config.toml
num_attention_heads = 12
norm_eps = 1e-05
qk_norm = false
bias = "all"
optimizer = "soap_variant"
beta1 = 0.95
lr_head = 0.00486
warmup_steps = 200
decay_fraction = 0.781
final_lr_fraction = 0.05
max_seq_len = 2048
doc_mask = true
Each number is 500 + 50 x the weight over its row's rms, rounded and kept within 0 to 999. Layers, rows and columns count from 0. Numbers have three digits each. The size before them is the row's rms in percent of the matrix's.

# up: layer 8 MLP up, 6144x1024, rms 0.0619, rows 5269-5279, columns 896-1023
# down: layer 8 MLP down (transposed), 6144x1024, rms 0.0618, rows 5269-5278, columns 896-1023
up5269 094:534487357523554551506483489550491514530433478485554408465476488456613497512447464522530533476396536469504477429530400446518522542517574551347529497481514524456549440563452495378536551401520535551532564579522515571482550485524487470459537477523548425497440495503532538528479544500470410577436513567480464496547567428569499507579486466457583534547467528478487455467577553483488431545527
down5269 098:560483474497408538391500417468518485531502504514468469513473484566559467438533482491521476438531511529522506471537473450542518416524537549522539596528494491378588506452546460389490587534483512564455478471548448493497499464476449421490492481456435511467485423514447465408469387508551471407485501475544419446520624505513424579495490467564487528499513478510476438558436539476539499485558
up5270 103:534523525501517524499455595522603475466465595389442552524516471466548557492496472410501564503501536580538545522376550470504522479492563436573565494486486391502497465607464452597458516452478515567538528607509396552528432554427649439466494544560487535412450540444529493505403516492442571553437470571483453468550468479472513553554534469460537614469501472534565508522509498537516506512539
down5270 103:502501585485555508413458473560523433446477489522490545559522500515459521458487549418469516427447465604371468544546448590503527501497544445448530548460446440452491480521533527486500445526432496424494603494404490462476561414566583538508462590587434500445547521457484491487464598389402475508537512478416491547514428486459640532463443561517498485449506562416452535428524492522526501520544
up5271 098:557549558489470489458527524470544540512454484481451493500552494531536490519569561553469521520515480434469640550608557532471423539440468506543501558609512524574558499466453529542527470526469475445457435455551488473451510542505511474515448523433477537457549513507452474481451537541526425517554514573466517523490523428424451518542447519484502482457502523515358534459481482468548589464510
down5271 097:474556483605441502481512476483451464500445478491489421458498557527547504499475531479512470483534531422493463526409460491550559451580514428512507449471486457482444433501508494499454534526505473504598546505465465475459495516546541472453557464495505483548506561405472576472544465479511475489478573483607514546495459518462529452484481464580478541598515470446597507577425468465466566501513
up5272 106:530438508540577496535562477528432471480529448558479528545503473548490470470486420557538494385445553467475530455396528518441529536518455470500504519477453498538520401524546518492545643576463562485455530577509528508474515497524542474391624604446452507548531499558516486592510501385515522476419511552509519541479549519480535512553536607561522571517509582547442486492539457505507444453582
down5272 105:535441470533475526490483452550432508390509479484550423441537481493479507433520514470499429558482502369452453522439571488521538496506498499438504472439437453620470535492618499499496500552433441512562538422561514483479492472500418505563561496501472520385507593523424436451535455424522552435365446503501475539493410610525433598482519332552481590415490447507487495457527563506465500441443
up5273 094:486491472432488514375515490416523476584517457470492444553518579485581498452506563542584380532486509349525477458487531420491462476409481538473429502449553615535595381561459473430522521510510541446442575446536507640508495430473472516423474480416451464457414469485442521589545457444496491463525496520477464484533527473511505439498505417462523559473485611486445534430515566483542520495486
down5273 099:525505613479493521495468461525488429559522457412406571500481498486559502465466449406514548512478498450511434468483483466558573612517482405418442554499475375477467508531453461457453372436493529414568486487505569551457514430511420403543530440509405524514524485527568556655503519565603539498487489547517512451483497422487416515534517394477410607433596530500463492477400531492448435524499
up5274 104:463531524460496508489441397386514438473554403440503522483459567467521566466482574495490523446431518523540509434481513591638587459472514554464412531465449539496492433559551397441560503525538559531550486491522493519493468544447495525562510480554510408643501502466464399534533444452514538509526569548434604583504485451446454518495492465500565559431450535593423449455509520450487516531544
down5274 104:509487513515536538499495465456463500476432481542552549528569448439476508537508555535503510458438531571489506438440434490492410456494587485444450489558490567498539505515566441458566542493502439456487403535406526390472545376536561499551535619595479462471420563444456451448497462606517493532554422540440512540536538436451484411439432523467483448444492630457558454541507512475430547581520
up5275 096:415420418583625565604534512481473442558546501476468462453539428562469497518541502450493513448520484528530509533460452429513522461547456525488516522472509464520354575526419522507541423539538601464519553486614391494477551510507496520377461502550522528485479502451458489523611486507517555504495489451461497486465562458493587520549493458481547527449460481505455463494467460420512533413423
down5275 103:439539470481487546447440427435536512531484565379476539376433446501539516590538414484609579518526535512474480443423530550536475497393434499446476588521495474463491492486468532455400525492444510539409523629446458557518503456454459460471510562573527544405478565436475515508555521403482442474490413441491531515513460464504463471494559512473452350501580431564382524414497502461555464453476
up5276 101:563513505496505474454483460560525477450487566512492472510545512507548415538432641329574428510411573499575438477458530466450510503533577418493512481498448517514580388466555537416568527369461469520516540497545489467494520532595483454524523526517612474538453473549455497457444504567473462561493440489491448425493464487449489533503558546520458533594551521508529485525559503611515460509517
down5276 104:521401427568544425494511551389459480505497542497513458547523569569491559455510519406473466515498523522471490544438542489423512423539557532456440413527529488538498483477533482564526562461488412484507516519479509468658576561507428432490541534498517447432547578520475457424431516493567484544581547518556516449503453395448477392423559336511531561575468602492541484473533463439500450481478
up5277 103:444501439482399507482549494477510539451511447505518446584470453380462474514564470446561541440486541454478562561534498476450551484499521545528440385426458499439515482517503463516434520488442527565491559559522499548385632513500507446438490488546555411496523503594510518519516513488466474495514535538450523408515560490619423470498473428472438489485440465481511457517475567423443506529480
down5277 100:582482451482501549598454470421441503560549434501349408516451571563528619494507434557531500409402469531463536468453429427518482514413508511419389445548403487454500420513443475424440471522421448568556406557471535486467448452544487562546473474525370445531494640425487540504480473463536512533483498518545442492474465440527538519652576545534458591557535472513594514508456547485520468484436
up5278 102:495447493519506536405536492523399613582467426501476497522511595481537574617524575528401529493372553493493537504528408504456576435598390543531524525524456498585559525482433436485546412561489503515426505517529479478500532507520552310562544573478565537523552553461481460488513509563475546475476504532502559535520461484502453575434454439524482490539479472495516532480525496420520424603490
down5278 099:442534446415510439456449517473532479566563482449441491469532556445550508458488482448529542460498484496504578611467571543513575496488475437335495528475518540494460452539519574436458448573544437494518516438550410531465493499475521451498537510423548476568432543465463439434379505431373559506523440505492515380499479476489488540490383499514464552412518565445529416444501461410469518526444
up5279 095:460497444587506547436612432503535421492596518530471497394524495503562452430477498531504474560436541525443509430551467543529529459453434426591435439504527440387534520501469580462568487547499488519553596511435549422488490494513426485492376540449466496436572518517559541506605487562517483439461466466470509512497512545529507476539618485448528546585604491454512404558480426434474524487593